Part of a small language model's weights.
Size: width 256, 8 heads of 32 (1 for keys and values), MLP 704 SwiGLU, 9.68M parameters.
Architecture: RMSNorm before each block, rotary positions, no biases in attention or MLP.
Training: a variant of Adam for these matrices, 435M tokens, 13273 steps.
Each number is 500 + 40 x the weight over its row's rms, rounded and kept within 0 to 999. Layers, rows and columns count from 0. Numbers have three digits each. The size before them is the row's rms in percent of the matrix's.

# up: layer 8 MLP up, 704x256, rms 0.069, rows 55-121, columns 128-191
# down: layer 8 MLP down (transposed), 704x256, rms 0.0664, rows 55-121, columns 128-191
# gate: layer 8 MLP gate, 704x256, rms 0.0662, rows 56-121, columns 128-191
up55 101:518547478532551487443389481563480469481498535507536461503541508460467507507429504517504491512481488423435487453442538502544484422584478459486534526519491533473505504492464486484537481476472447
down55 104:553487538510518478501523509466518516498469524513483463476441477511449475560464472519589519562563463519581557452468482507517565554517435474498423482569536473441416502421481468511577476533524505
gate56 091:558495501531502593519534493486508458569522474472542499512441490507483533491410486544520498539457530540516511525481629590506544496491445486459525502571516456471546554517461532485524474569469541
up56 093:539550448489494562511492500524495492520425502505500563501482514539534442420456479457504504527477500429497494488505538509524503511498454487498483428511456552419492542450540456534511535552487450
down56 097:516520500402480470484503556530461520490544500558464549505508574492519461486532487520489447416505493567488529479501373422520457537491530552468437502501540528511591450453523545531542429501506455
gate57 101:451500526516449450511402515534518435546491535503528458487487498557422525561496465470484495457529489464448452474443532453570563504582522438446472476526506511469482470534479519453523441469495496
up57 095:443495452548497481595416447488562493502559524484458482510511471420433500550490447501538494563524519468518530515496493469544507502484570517482465498527494571463491560513422499523457531450511511
down57 096:506520486468538518431456494414480502530546514493466454475482464557484518481497451519522570458490499515534549512461495498498469471541444496508579516449476544498464471441519517463494473585499505
gate58 093:530537482454454522474540450482577555551443538547489498475473444470439468526501509542432481536515561505475579488438530458553453491536486501525579505498478454578511503541515607472569457530500542
up58 096:471533462481533452524558483510499495495525515451520509476539501509524496485441489532510424467496536464502496462513551540441521474507534455520556448394486533533496486509545568474512523524458485
down58 100:505546547444572484526445533492485431512537514491509564486451469523448544472537574521521444457531520520464491437491546461570492456468532468540543477572558519473448479546491448552523524441482534
gate59 101:466460465490512473491588479452547494514559533511486531468490445524395508516507539508489426501459526515502485442466537555489495492508493544525533498589554546506502481554519533520447497457479497
up59 110:523496482391552441596452526532448492478493481495520498528515522436469437506494463529568539526458521555452527502482465459529522450447561484519517527499497446465507477464501535368482455438483492
down59 109:529490469453523531461540556486488432546538583460545529487488522543519525579496499564469502582460492549551450468513501508514520432561515480619530501475506544500569523579454495538507473475548504
gate60 095:469421518442499510553481491515503476560466517503510470497490487567514471446480444471496510527443470519486502465432522458521518532409551544480544500439478487500554507531510503528562481459452564
up60 097:447469489526513559460407473498495460489492533568476467500432586532512515469519485532535548506502522506407523448543575501518533512485587499505500591492455539459495581529483477522511539546491591
down60 099:545443529553546535435492505528477452480546500538531511520494480535473511500530519478393454505532533552482515538521486474519454505516476457527480470500529501497528509494566477557451398531501446
gate61 080:552485500475497559562523523425496516473522468429417518467513515493548528498518482495422445387496477515482550455496478491524488520486498530472524502521496522536523470530515494436537510460517521
up61 111:456488454535524409495543515516505515389476568516491513475448545489520459488541445561552519590459458522522459525581433452538567493508419494551564553505448519492459476447460462509530467447462446
down61 109:444456525598485494473548515548539460501456536483555498552575468523478446518487494522520466560431544507509470564527513516485533487519491488495478521473439541492500554504466523544462478508498500
gate62 096:456462503548473555538551564504514465553485492500491469512532491534466553571475514527491571445388553527527450479538512543510521531469485527420520516514472483501502489514501507492522509528476578
up62 103:485485446470510529531498548494456565496598458514478492535493452556540447470523509545538479436562474478432531515470467494458510484487510474522508547502473507493522469534497542564478498532587481
down62 101:535440507534497440565537513510486568438607480518486496431525465543543482430505454531502490517506531536509543512450491530498484598496551496521548453510501507556536504530468520509564471521478544
gate63 098:504512568460558489518500492488480450487503490543504519447551509547461497462492464488401509480502518460517542424482522491593504527513450472476502560557446535495488476543504475524432511449529451
up63 098:457490496394517477562498489541522546501466579480548538537566479465547495490572489497488483459517486464529539484482478482495483568498435544441527545463510521479513522461565440442390531493496488
down63 098:492526448548519497558513503499457433496514521530422509410455525507429531590477461517529463525538534478418541558523526501543547456506516533553503511455419524437471453424538488528503512479480539
gate64 104:469511526474454464487484464469448521467518495473454497442537466570417537500519475520473540536460533553516567508505441453510533433425523545438498490436504492573506475564508457510469509408491545
up64 100:506537447475490524519476412514508496500498470524463527469485481504462536473540494577530559531398445505487533550507480512487522444529486503554467474477515514516560508546580486501557511496473497
down64 098:561496534533448496464482477452508447503446442555529479486437482535441541529505504478466492543509445497543545511484457511514580544510450482471485465521502483508522522433538509474444509543481530
gate65 092:488501506495495481496516484492486515476489487495411513410428497536512473480482454481535498548577622504502506463470587509509461442482483520454522534464509518531531542578534427516514552529520552
up65 101:449458375493586474537525455484578448503417510507505482519532484543472470469457438501457510402531559452445448468523539531491466508523452535458497543527440454522511575489483493445540519538495504
down65 100:463424561478512525491579474498445551490449484576530480452538439443488439445487446523549505488529543518496548484498561532580511464545441505556505536524473511467476475417468511468513534503501467
gate66 087:483491471469534512463530513508504490448490544484490468508523578506452446481449387478543531517473430461481499504540504522501540491476465514500473541497471505510436444522538506508502555528512546
up66 082:520513435583543462545480437519507454488488406530494520425490437464496511481525455550468556496530477589520508543434460502454533485462522525498507532522518480523506499522494551489428475545551507
down66 092:450452565397465507483464550492481508469526524483392494622572538513502498552489506456509442513447535437526451471483486492523490482482504488504470504503491524449475479530442444516578485474480445
gate67 108:488449530488482483452519507521545475481515431537455506510544468500593512556532492478467547462522545528530496556544472532476510451530435508426465478479499532435510513492458540541521521559486575
up67 095:453464482493518544518500401467482503485513494527465485480509426482504459471424520467482512545521509527435554525477551483491542445439462396459516475554455524522440562517438550499538426436513496
down67 100:502465473533549476494512495541547529538468417543446604507555491564587528454457510544516530468533452479449478455518523468515468502490524554541590560502514534470509492418545527563475530554544506
gate68 106:508530449519584561474452542510524486529576530509468508439431424546519523524450531556553464453499545457544515553468457437511409490485546449473492455540497508493511547475475519491505497517543513
up68 102:507547433450537486475472487412454474504433506507531517548510515509428490436471541477580541544543453612467483522559552553496539528473464468524546550462474516484563522530494434529489487449474489
down68 104:515517443350488521514502543513516502491482477473569428494549464436513504489452571521537504423492443625495525463551535478462422438485524494482555541492524497576495533489488526567537515518478530
gate69 100:476450515548559469529515526537420500570467482451544498402550499458564470515500460517500517514561536464465572494549532457516525509454487519439539434452477513530609548459510492410508546540510518
up69 100:474467463467479532508496491517461491539440498490501471543521478518529468487458551510570464510493504451485486482448479536515494576519401530520538474485477527535500490475508566483534582415535535
down69 102:504440531480476533503554496566556580558476390515522558508482484501507475563449460503535456462490448547433456574510527458484517510530436515469520537537460519449541524527497517522495507461560481
gate70 096:474456512518494459477513510514495517538526577531497489503483438568472494441534467477496532530433508408544451484466447520419496492529478458489521502488480553492530469541541461420522501478463441
up70 100:465517603418396499544442559507516549520580548460415533487534518528521421495475512543489486472537464508414502553480472535521527509498481474462454538509395560526487513515505508453513534477570564
down70 102:457440504561488566559467526517442543454416471490505476559439468482489494490527515498463487516464518544485527540492514477535559519512513532460563537559525498494504443530524521544495591560483444
gate71 110:576448499579467472500512502466399558562546484477465477442522464468435533550508532431501480413574503484463476526509502498473442524518521461547503455538555493524527502505564577491527507463491509
up71 099:444456499480528523511555554478454515460457462470516420490442518506472556467469475475513446522566496540510526502529499464486451504473416562520537485508613516508452545480525482484468561526562551
down71 099:476510484488573529432567547519484534527523456482526452464457441484532487510448507492507522514537482534437507515513490450519518554512483530532518568521529528446500487486511496492467531541549511
gate72 096:508462544471513477492445504528520500566514498549450461464531544547472469522501460498508445459461503460436571476530459480462538577499486492482542428485481459521492550496450595516505541385435497
up72 099:510539481468468572492503501527441488483516494482497499460567522452494505527555571474573492524573548485489544497423452557533500551474549480513492513531474504416456518558493486444511523504529459
down72 099:488396572472525498519473530524494479544454513543477607531513521433412458476528445466561541479520483489439498569562517518514512535465476578519463460456517488447504496459535476521455470537533444
gate73 110:529571499497551431393479486479499506519574408536456516482577417482486508489426531541516505428533577552465558454457486505484517501472486464472491429529481484495586563462406563556515556469454507
up73 101:466468487501505538518507515481438443466436500461448489410485526481440447562519488486512530523492472480576481564493547529576449484528518461478526478517503541458491538530493487555497435569464539
down73 100:521483486538564413478518514530490481514491455533507511488455482495486536520524509412492547508596551505486529519436506522558519428482510506476436451528528479507561512523465516439477557541539513
gate74 101:589488570490441526455459476483476524467445503549550429483600463509537467530537487551453428520533505516438516459498489511456502590512488535480610542496484479473488507470466534560448487488568522
up74 093:496502506468477498499558521576506488451485551536490449485517538495476492508495518503588533514525491526566491575509525595478470490499469495546445508533544480512552456598498488494426536511499492
down74 095:516494486459512460491540534560465509530442474533460500475395439502474499468512490569466469544493471453491550435477540564425460511516496557531568513491378481521529539490489486483542476421511499
gate75 088:500535521530417526505506526491478487510554500457445472473495487558475454512479493499513475527548482490461463519515474553531606526483513518530453496451524594458474465484569494530470469480475526
up75 088:534497461544575482557461507495535501439467485495435539564484486502525508461482507483543459510418512486428534455508526516477473482531501518500470529511481511521512445528444438516491539488578520
down75 091:461485524529467478503472478512490409459510428485599517530493544494518437483535500535463517478500480534513493509519554514547568489480495525433429459504490425511511469512518512459450509471455535
gate76 095:495471574551497496483504496445448460530577532492500517525478375536524588502565517570478464502478487458512435424466493458480465536549461540530564525462512423519515457471471598456462477458516514
up76 118:462496525460509416479492488481488482501552537519561481569538492515539496546568536524486500591457503453546451476471473482484536529487447474505469495583542451458541494455512510503459548479492525
down76 115:469438454529499469550512500533531475468524499514516487538526568554524456576444543538492421568527508430521481438439497498508502474519470469538436526533501537517489469469573528474476470505490448
gate77 095:555504534479485546582523509498487559494538496540447491440514541504520497553485550557430385473529528532520548494477533560604547534462537435474574511510487487526531493483527527592422479526544526
up77 107:533483448482561538446546575458503496509480451455472502575564447495486548471479453426460553521412572525528475510554549409487491484448525547449448514483504532482532504522477539498490527513470532
down77 101:477469483524428493518509558464532532538559491427488464588592437482488514471528529491520493457445536474475503513447533496532489496550513412489495512537463540542487562492453490493533484523505514
gate78 097:471471467519489450531544430506554416479502514506550509506525519514522480561530515508498502516462542484486455525551568533525556439501451531504457517530556470531563521498495483487461484470538511
up78 096:502501511490584490499493507510484548512542479517460547475482491505520508505485461508454562409457581526503571532439533506538495529501458439485516449528471479536482563515475481488470566482473512
down78 098:466541434441428498420446555572498501493491489552551455528455487527508517526509560466492508564502506444533489511515408552466500460490540559528457458465528462472506485490466515509489429466589455
gate79 104:557486509499536526584569463570480497522480518463472518587517400485492499562508447468557558471513436473484534464459494476508447485486531483435507449496490504547558512546471496458436529484459544
up79 112:460477460447533454501543574423510493514480588494608486489472545508443476462493490478475488483508533493501434514533467503407500562472525613483481496439473483471535407524562462465562497524542578
down79 109:421524475491560477501516489468484471480535525572466567607460517493549419436527482432526536468483493519551490455490448537544529591483463510419476498422513481490511444495487480477436504569490536
gate80 101:519516515498455548524504484498479529458547548481451451436427534536496561481469468461495502493488510506483534479518480600591484465500496524438522492474533495527496456480492541479512487512516536
up80 095:475457494492497491528513519544460511522498576540518546560504487474477427564518504427483537519543469538531587465485541528476496520426527477514594451511468515513528496441470463472509520505479467
down80 096:484452550487546465519512472494432558547563503545555486489478527578509502447435456550488537441512557509499563549491521508431462508556512519500509491541498500547459443501494481486534480508505494
gate81 096:481494458459491432486512476482559504480475517519395504441485525529447517520526476514456522565445545500491557512490464519566492506441430516507494513482491532467500557550414497534588515556490472
up81 087:521552557559526526562473414474516562476435520463485481507573549512528494542524457428419537507497509519452527494441513528483519467524521472478617493558486462491442537534459365465447457506524416
down81 089:457543522416507479490545506496425494497476479520527554469444466467550505486507429544492511570476472506582487503538368482470551435527464452504484548532551538512512564524445467512508537542484505
gate82 099:503513530530532538497508476490498535507510480521425501495545453479391439502505503475529462486518600529490515535406592427502476462463538537492469538438483546501566465515467586540595532471564496
up82 103:518510574489574509485511473496476498514542538502521519522520457538482496495543503504464568528484491505488497495523502530523459511553509457519529495445539431510555541469526462456412579455475515
down82 103:485521540444445501458385498527534511484562509484450573535539524620521476495512440513469508425516495517505473459495532465506477498530466490490496487478456468549553503522546477457543498484468555
gate83 099:520460534465520448446456493491524466591501504483467465468555488489524495492505494471544480531527564497531463528396535470466537519445489425486428453482463442526486476528473557511547606443520518
up83 116:494449516493479429486489445527480516516463543489468519516589530428493514520548513517560528464470527507452393521457552490417474508458477481495525510513475461520447549505493520593463587368488493
down83 112:473509494507520564498529499492492482485500481456486457535525474493552463437518512502462432456441466512534515544502563547567515469601437488503514499526477448522478555509509471477446451431509429
gate84 099:476468435521544554483444493491479558442454525531516538436496563534517479526501537456492534475483502533552548470472516518541457453546436560467472488492493503490455503502453477434496513453501486
up84 097:517450520480493446590484498481527452471507443475477564522509492466526516548516513549504571492518515472528528517428591538574504533458561572452538461491470517506499474490500481533502433423453507
down84 100:479504524551432486445547544580517505467477560482459460531504480501494518525468456495427446503470417447554507438514420467537492463490383513450451498535526565538496472515511485540509512486487572
gate85 101:506458482506525518531540420428528547526500530577463467511523473508523508507503569556454558547469539497466487555475516554468476504520500578457533454501492447508528442521551522539442453471499563
up85 101:536516477486562554566440560452463470523497503501497513426511518562477529494563524484516452444443575519464489541451526518539465600518472524424481481494479494450517436499439492520562554530497523
down85 102:533472460496539524472478506466487584477501413506553533543489514458520541550524449474527495480486552475463537479508483561548505507479477503461495490530480522539495513517518578522501491547470540
gate86 104:509471567509522486503500440529501475525447575552485495481546495558520459561494485492558517466533538529504555500461461566523474564501422499443462448494491407511521502509488488571545533495454503
up86 108:425503442457445534454498583546528464460538501464521577549509503500578462529528511498589492500516487450468513529501513485545512497490505451502551582441471531540533558581535492450470457426519543
down86 108:474388496579441522478543514538410454504452563446489520500467524488518506540494453459509431537438497509467576574511531474494530481487482557535512522477447458461503525497420530482498506453503480
gate87 098:499469569558505425504497485492473543499546456576513485549463531458510527448424458437458584496532498504472470510506528399483485508490497483503528555468463481509493402433515542540531494519435448
up87 098:536506523515480472490558547528493511495468485449489557562477506506550414535556512556610487504516448505483509504523512542504504474538482378473514489543422500409546462529409564505543519503473448
down87 101:504495556544535528480459421466455450512592493484542474509533506514461482472476570447467500485537464437481425526518484565491466544521458549530478513533481471525487543514540558539485586514555559
gate88 108:553468532469478555479459492480514556497520511525489483503567492456457432516478519466460507478511514460463488517414498552471528562541549522471528495484529537480582517503560566474455482523507514
up88 103:470533500488456562445440524512487453485535491437495495506469512501555467435493493475546506454547491498435530533562468528524532492557486519497440485489504539512502471522488496459415455404529482
down88 102:452466507507480526491461494446433492444522446550490523512530513461513506518442535497501507495520458531482565502506565526531605484527504544533403427416486459571496516454504496478449473502520495
gate89 104:545490512544452596515472579509437560541493521473502495410489525529490486523483561468491479521531455492497481492480467547482450503497525490522566536475551561579562449472449511502508506517555506
up89 101:466549515462516512546550543572575515450563438504528567466502528555507465486463508522526475454455515472500553464535516512466479488481496465458461455548467537497491476456518464487546490470584553
down89 101:537479548563555483443479470484548604428552454503437525496500476543490458553488503444457531513523486491566475448549557507470592514445448481580452536445457513468512496544525478545563528528504545
gate90 112:535467534474521556505509482487519527520504497486517472461568479517443528487541483477469462523515485552555562526528525425544462522469502511518539522468480571536489523538488535537552436444493445
up90 100:608533503487423580426482525506516503453556456388523519506456493519447521448523458523497449486531469480492538538525539535463407452459508457508452574575478452503488491527596485510480523466530480
down90 100:478515531494475536471473533502554551460541476530609536458501430502509516529418495476481480480446518539575549594494518477535547540465457520452420523488522510492464500539573524538413510526451500
gate91 096:519484464504454425463480536533456527498586509540522432500448494481495416529560510553511490475484475532538499460551515487552533551578447471486497517521493451524480427510448528521450507505499556
up91 093:483445498508504521446481559457428514487500472481485501415478471522566522495436558555477423507492549543522504438485454543515517589531585486539507572540571463471489544443476602537448512520473473
down91 093:549503497492510460433454510540572562478487511482538488542510432533435448494499469493488507474565465474470491524446541441504493414443528485501479511520539520546495526487533527536516492496496471
gate92 099:601485519493509495588467503515471522516548494439503419490515466449406496449449572413567490427521499518516501499485534445505477505522405442559437485542534510505549456561456474511428579448506483
up92 112:507496495440480491502593480496434474538492453524516558478528444539509595565451511532486546522433481508501463490427486457488482512439551480475546498513559504464570519451510567463603464578514564
down92 109:549552486443512547435487505458520490506491533495457530441504478489512488484445451419532518493444534524431486439476410508463474473454524484477489479562457514488533493578481484446545490552496505
gate93 103:505439421473575486497507512458493453478477508457521474533476466561526517475523487432491547434512505488444454388517495558447484539541433527511487467560493463549437492509497543483479486528433495
up93 094:467503558496532504453420432499555467538519454466471429536495486505494485525482479557577530483453504570455508480482483503494563533471524527535433505442500575524521516480456537548409518389466445
down93 096:501495495491439518447455496571522515457525456537530488493394492458523428536505501517500520493471381493455568556551529537476517474472476534426515518547543452474520499464434474480509464495512537
gate94 091:599501504484555543450563458520542561482459510502500527486523505541451519497436526496544595519475523499431476552429535527561503446556493503499498449490507550454508475463441598483519453438492506
up94 088:546532469533544550465476545497376466527515540576594429525485469440510497496445506477535459473524495572517502527490530566481493437505518422480500488504544437529554441473476432512436490491483508
down94 096:505467460540511535570504525519476439522498487466594505471449445484448505527516469538573435554519587456523450554460488436507465532512542532491557491510444496511519565452503505555459508502459522
gate95 112:533514493487485554530477493447514543462531431482502502510430521535488481437467476463478528469438522513486599447533481528470510495520520465563464558520553503579489560540423472524551503524441501
up95 107:473543526510530510460494512546497459449466527469529508502495493418517569572518503493476460500517496561487479521481461460536478528483520508527575482534540514537523462472559547504470467505572526
down95 095:571443510526454528507472579469492522513505476496541543502491534484502533487510480456483484483539502464559535513517536543460537473486441457455510492538464546474440496476515505503456436512475472
gate96 096:576540519492529476407454467444503495507534545515535450449425507558546478547509468484519461489525499539488542543496451484470489534506507446534527486426526406532555521482525468498531541513525527
up96 099:457503529483579600568427527492527488525412463517584443524499473471500544487563447396459519574536532504504453556481499529553509537505509479518534440519488492425462571449492480447405572479504556
down96 099:492556492488438536519487552514487396520455501486544442544475514577552490479524527471547487535462454583528523511483457491555509486519441485511568496416509415555482493499511423540531500580504534
gate97 098:483505517553549507543549490512572542469474480431485427450508431403543456551523468532531488571532474470457541532506524481540493524517472539529544472496487500490569470535498473566450514455521561
up97 095:420462489438479503465524484468479560440539488471533519477453519530514472463537523559514481520471505502482498450499540550418489457451491550467485450520535504546464472424520558512533446545494470
down97 098:585477440467468531518384495525468441497537453454539482525458545514436511583455503449474477473581479524515444454544527516520482418539490521433537467492530567516469478458527489463508460557497504
gate98 099:540476490511514605403559547545475530480500492502422449510483427441455583536519543510510486537507488486503536503480411494490527574487416452561502509476497447458495456536508530512434507460488461
up98 097:565472482436535512582572474561531455501479503497532524489584504437505476497498481474530534504460508540544461476520556512488479482478517547503589506508443519541537496474458510524473489431566543
down98 094:480439468515430547511528454473452477509570589471507492494508577414479500535509514516509463503508410488508512543521600477522501507496498544539502532532487433510406479562504494474493470469444514
gate99 112:535479539474572455470513502489561457601489443477513520530511425485473492605458497515562564490495565465576452448506523468459494490487462541466462525494483463544507404498488505503508556564488599
up99 104:554517510450489590448576518491487559493509471443480466467503550413513466492484510537535507544523450464574468465498426507527468495539465523452497477574464476503513548546519490495483507589477479
down99 102:460439509508458487477526551569466569460477564541555466458550439471472452468472518553480513529535522563530509496505523513515478465490479503516501522431526505508511542480526495548547496543493485
gate100 099:474480455489515453518552472517520493557461529522518546486504491549553467543544467515487517489431561480490478476434547458557525500442526547482504487460496515527579570484510467478487488511463459
up100 098:588503517534562447579497462537543502506553498509438488542522548483526395487513465450442474480458563501480502453449533530553610514458534498539553478491482530484533551474485503483507504511538518
down100 100:566522510516461550546490460498537500484536528485491466432510525455500499530445522498554452427502467526508513477506465493451460501512453470504524532502512502429481486480502536535486467526465511
gate101 094:522552490511481425485512513447543523527490541530466417449463497524520483502505476469514571584493535470445489516487448538463439486439538470505584519495496411483546562469468494482474512475445571
up101 101:474488541512464501517498528522548354571553482468579495428538437488532488477517528562483477474505540473505553502449598450500471510479524451500537474477513430500528476490491484546556545532496428
down101 100:501433520488480581514463536515485482519523535493472466573456456557501504444417495501512502526449506428415472500495562483469469501534531437531453536540471455437467537481504437467518496451456488
gate102 098:470511507473550474557413508448389524450456493485492497501487471567449529548480532521432510496616488455533502482545437480531498475560482492540442446524503434435479537492456485512481487480493473
up102 093:437516608534556519512583503473509527528519619543537484497456530535489505487489502498510473538422513466520571521570526506456429493417597532534479470411558538493497494469472532397440415500515439
down102 095:542507486449499518529457479478515491547488508507499521542477606514490500485436567437520507484540534466536504472472498485523548509443478492470504481577443556460414493463493489500525565495500477
gate103 105:485512518423527523589484551540500491527448578473586501511494501569461478444496506499524528578508537474449572438515452489527482438544489468490570554521441557553465536487486544460489523483483566
up103 099:571453499439493497570522483452510546461507471590466464545504489497480517461504522492475458434544526544446578482518528468465468525516499443496459596515496511499463477471506473598511563527528536
down103 101:501498439482525493513467507530578467516486494447511471534493469528447523498529447511597503575500422518474496502529413507462473467474495475558553439485501532509441510562531503447474500489513477
gate104 101:556454545476507543562422478542519508499478515543493468459476529546542411527485505515493545460564523530510503483525513442549530471433436467481557449521545498525563512430516499491530502528521518
up104 098:437455543493489467514512489513542501527517550494441570475478460494515427438417519536542456506490499542513523494497571493483437522528546486490462427504508516564533521518504517526504474555545482
down104 101:471458438540484491540494492532491542479475472457477529502552534530419488511443436529521550523477509545527399473495521461545488589487530466440490470553517511488500543466498481446503465479481480
gate105 101:529558524522391523449556536509573544452539501466477473524509460458527440494450508545455429430509500524508462445525563461444493487464468500449493524579468503569448525451485534498500489548567456
up105 092:442472502573477563465581596535420480505497546528493448458473579524556507474502583565466519521490459438426466502493502582548485550532460533506546548462498450461513513492477468484496441537497520
down105 095:521480536454475512475462453472523491427459465401505540510507473494514473510560489461531485521531477546575463498498541412517547537475482526504487459445519475532535526539532541520428487532431461
gate106 104:521491439565578553540503482549535567490515471547564517555507463553447534477514506462501551489508502474493406576504566475561559404571543475502541543464470405559537497501481469510494531489557497
up106 104:447533475418533401492468456509498509498453559557550525510492521512546497494526475551499497502534516548557496545518471414616504451516450524460479461503506516465542526506502447508506444478578419
down106 106:526512533519510478469509446503482465489504495494515504450462440417463466448453455524526461575562470518510501519554494488455484477531504499582485491512371549439433529547515471452526483476528467
gate107 092:472477594559497454477479421457495504528469538517435482421458510524476527484476482455464519561451512496538451561510544570542469479510447482460562505488499521460540460443508522494514492481522510
up107 089:539519553518503506463563510523506496511476542530566472547544504525458410428466551530502566531484512514525483527547546445483445438506500437481477464466484484543470434516537490408462565443483553
down107 094:504451491492544498472396433432475489515475475493540531440531498473490485530489493534520500489520526489466486516536509540514477503484502533464563427548571468480497546468490464483544539538458560
gate108 098:459457461493457455536504470475454532465500509436511434546437421549493535528500505491532488385530480531443441530517457521433419536542443536518525491575487457499468521458483489487508490535507527
up108 091:442461505477494460557465450484472492469494503469458526470537528521442467552497473538497544532541517455531514575574530537535541527546537486548421504529512435572474524496479497575512485493497491
down108 092:574429477503487492545488443512458528539545493496493505462470520415481439504510506537464543471564542520578491508456523467530486526487526465508411434566464537488565535447519514505489499522468493
gate109 098:451515481526536423470533458495543526524552515526538489485539435461469437467551502453504533540553509482503516509538542476505545532431483486505565527474442430586519426513543523445499527519514466
up109 099:570520476523505521554455509456501547534610507445501408509551489407500532482451535459523491486461471533441475481507504503504502455492498524478457423488523470468481509507457497550599518564477492
down109 100:464482449582527467412509433595509460504532415506522530498391481472485479592597431499460528548593549428465507526484515551514453557491511464548498504465461468469494508464569511541487501411524561
gate110 096:517504591504488512511576495450561503447553485544498458486516482491460535490524571510571489561521462478450511491532504476513481570479495451452541531554568501487472555539426492582481529535482489
up110 090:546469480569488497531508515484510452585490501520469477455549476458489518494503516459561494459474496431543527512449516488464531535497437484459493479560526470487574448451525430487473525521559495
down110 090:517503493427468492478551476518520588435529468491536508497572496417460611544491571519555492553499470473409461479593525521477508532479517481523470548451531494541470523513518522548493476511502504
gate111 098:417469456553522506524542516539449498465537399513474431606458533599464536526578442437500469516459558502472544487497463511512504467430562521500485523472484581561534480483448501511486487444462588
up111 097:513489573466465480534498532444522468514400502496406481519489500506533479499488460456547417506456489555474500429558475488397538525525583448479568499544526575506429459568432463508526444528479517
down111 099:478485535541518549454486433492551498518477530518484546494536458539474416497496475523566582461526468504515480492518472465522462417524498514503400460466467488455550481518457573503492534558496479
gate112 113:547528540491533442491420499484424536520467545460466488459501516524466564443439496523507458514451481515484480461498480482498460507549440451464462497495532480453555508527423563479536567524527523
up112 103:570433613539498514515490480514527507491479410486491543440455459558499481514502489495520469533509537476539547526444507544604578480421465534553524523464536502469483578519426406475568582462455473
down112 105:546513511494498484458526521479513519505519471568511491560506509517484485566467519482479494467475523511549574466527531508520473473488459442507527474491444469450484493538518521517573544532513527
gate113 102:434478484510544488498505520467515416565556524488505480468511415503512455474526571480566516510584515467497438502479519473465496512522480478477528449490539545476462500531520513561485459531466507
up113 097:472436510537521477519488545465423516499536460498512532547477517479479521543467582515591492562575454495579478564474527492480481457555555456462532436508462539510471550523478487485455500469532479
down113 096:442546522460517508491492565495556518435559415481517462469586495446585526549531436469428491447512453531458476486444460492469399500578522519483492419543456526517525577569448546513443506397510535
gate114 103:545547524404455506509527420524498474510491496554418457472479430467472493492492443532456550488474510497468442436470548503527449504507468551453472462486488551570547441507479440442584478516545543
up114 098:463487530497557465499501466485464446492472505493588437418455513528493472516530521407516515511471482451514507486411466520538614464502496555455517511495476547547523464456551435543450494526481533
down114 100:529554432547517538515491451400487509511529484526541483539487496494497525499537494475566485489495539420439574509413479490472550503490494501507515494544555492445549507511476435461494487436483507
gate115 103:500520518484416564508474541503478513497562534536557451545515492466521546464559471437499454505494544548449452501454549543479479509450490472482479556485585475470487563613508470481502589533563453
up115 095:523458449574475523402441451455556514457506435558463501480505456521511532498477425538480420530486508523500517569470506513445433545412496545545470533492560540543464473492472531516492538481468493
down115 095:521539433510498524413584543446480487483440599544442410493529416529497516443457524518501504512495511476437490479513453510472410393484507486616512532520523516485422504519469457505457493448547411
gate116 110:520491568457486533553486481548576546518558469549483538516555486530483455439446501581475429466463478467394480506430562465489497443529489459479499427486504454501521524544461546543497515554546527
up116 106:490540531511494510437573469547512499527467510553489436522583479540490520512517522604480498558514500444516537459471468527506532506440575484490514495526475524488544471572531438495471494455495513
down116 107:529478554453515495587485509480472500492495532495469448513498529581511559492507486498512457478530448562574456530514501544495499401494559506510472489526562511531542535540508561408522484453605505
gate117 103:473503438478470491463434524500479437529513504497516505436536557516490408504472480547530435524478555451443445497433561472483549469516534473473521488525516443477481531517461450501522452476559583
up117 102:459511461486508455525499530527529424511510552490506440432531496452556497434554517482566507498503506434484466574455506478467588391502490564549524507491486487461485474512419487476558517474474525
down117 103:470476540473567535456489403492500560444500500468524470530551522568494510515520488554453516397469471544497538414531505475426535569535471505500510532522497491523495499522549499519474511574499513
gate118 086:446541453500567537533511475524506473477416545527490516493450544527616491512488435497554525543419516483496522442541407523487530481472466558428419486489458507482481495499453467517507573474546490
up118 084:546498417442494498542521472485562439497481542581379466439486557493474510460537492526475500482491522548523571436491580552554465531491500503528476519508488534533480535530573512487502453539478562
down118 090:446497490480496422480534479436447557494442539549551517591498534565521520550447506453516494504429471491458474485505403441515509531421524517458492467488474552460541461473443472478465513554557498
gate119 099:476492459483509522457515483476534480621504519479531456519552464463512486508482575534522503485503567561395483472475532522494458449527488537474518474507454508428561526523417512455426472461510547
up119 120:507511499498521553540545470458515495491543540528488465481519500424491539501498474526551556493468487546537470490514438491446468499527504475563573489589531502532496440471532461507564565488528513
down119 114:491548480481505477462547484504475463506514480478473478528518502489459468500521511572453549471421532572513544509491443516497515466496520535474497462562575421550442449503481384493538497468509522
gate120 100:483465520457469445454473437575535449541416565503466510462576539496455476484514511475538580511408514500507528434474485429499534546493535436505502525462497448562479424518476506501526571483521532
up120 093:522489492498503521501486519431475447469510559529464513504464506571584574511509508494519424472577458502471527453495436549457471486513489451536435530489433534514536451552520467477459482500521447
down120 095:486382524509488491473522539543487470574502466515458446472488516489461422512448513462484490471510515468474499528510532495492519493496483477560531379513485504556517426542512573479440502525507496
gate121 100:519417487483545526481522532533517485561445604511505430484549483515545478480447423442508535568488563452512451505524486560471473445502487464464510489481499456507545467434542555532535467508435539
up121 107:460499496478511451430501451576468563549520503496469547474468542481567495456424505419467539558507474501447470457470482506501543528461578454536503469438574440512500454506543542521495531549445509
down121 105:579508488512434498463494522453459528517467426472456476514436567466531510532462497439517462489460483492484475510481435553502495520503502526399528467443527461504414519548484505559521527477492452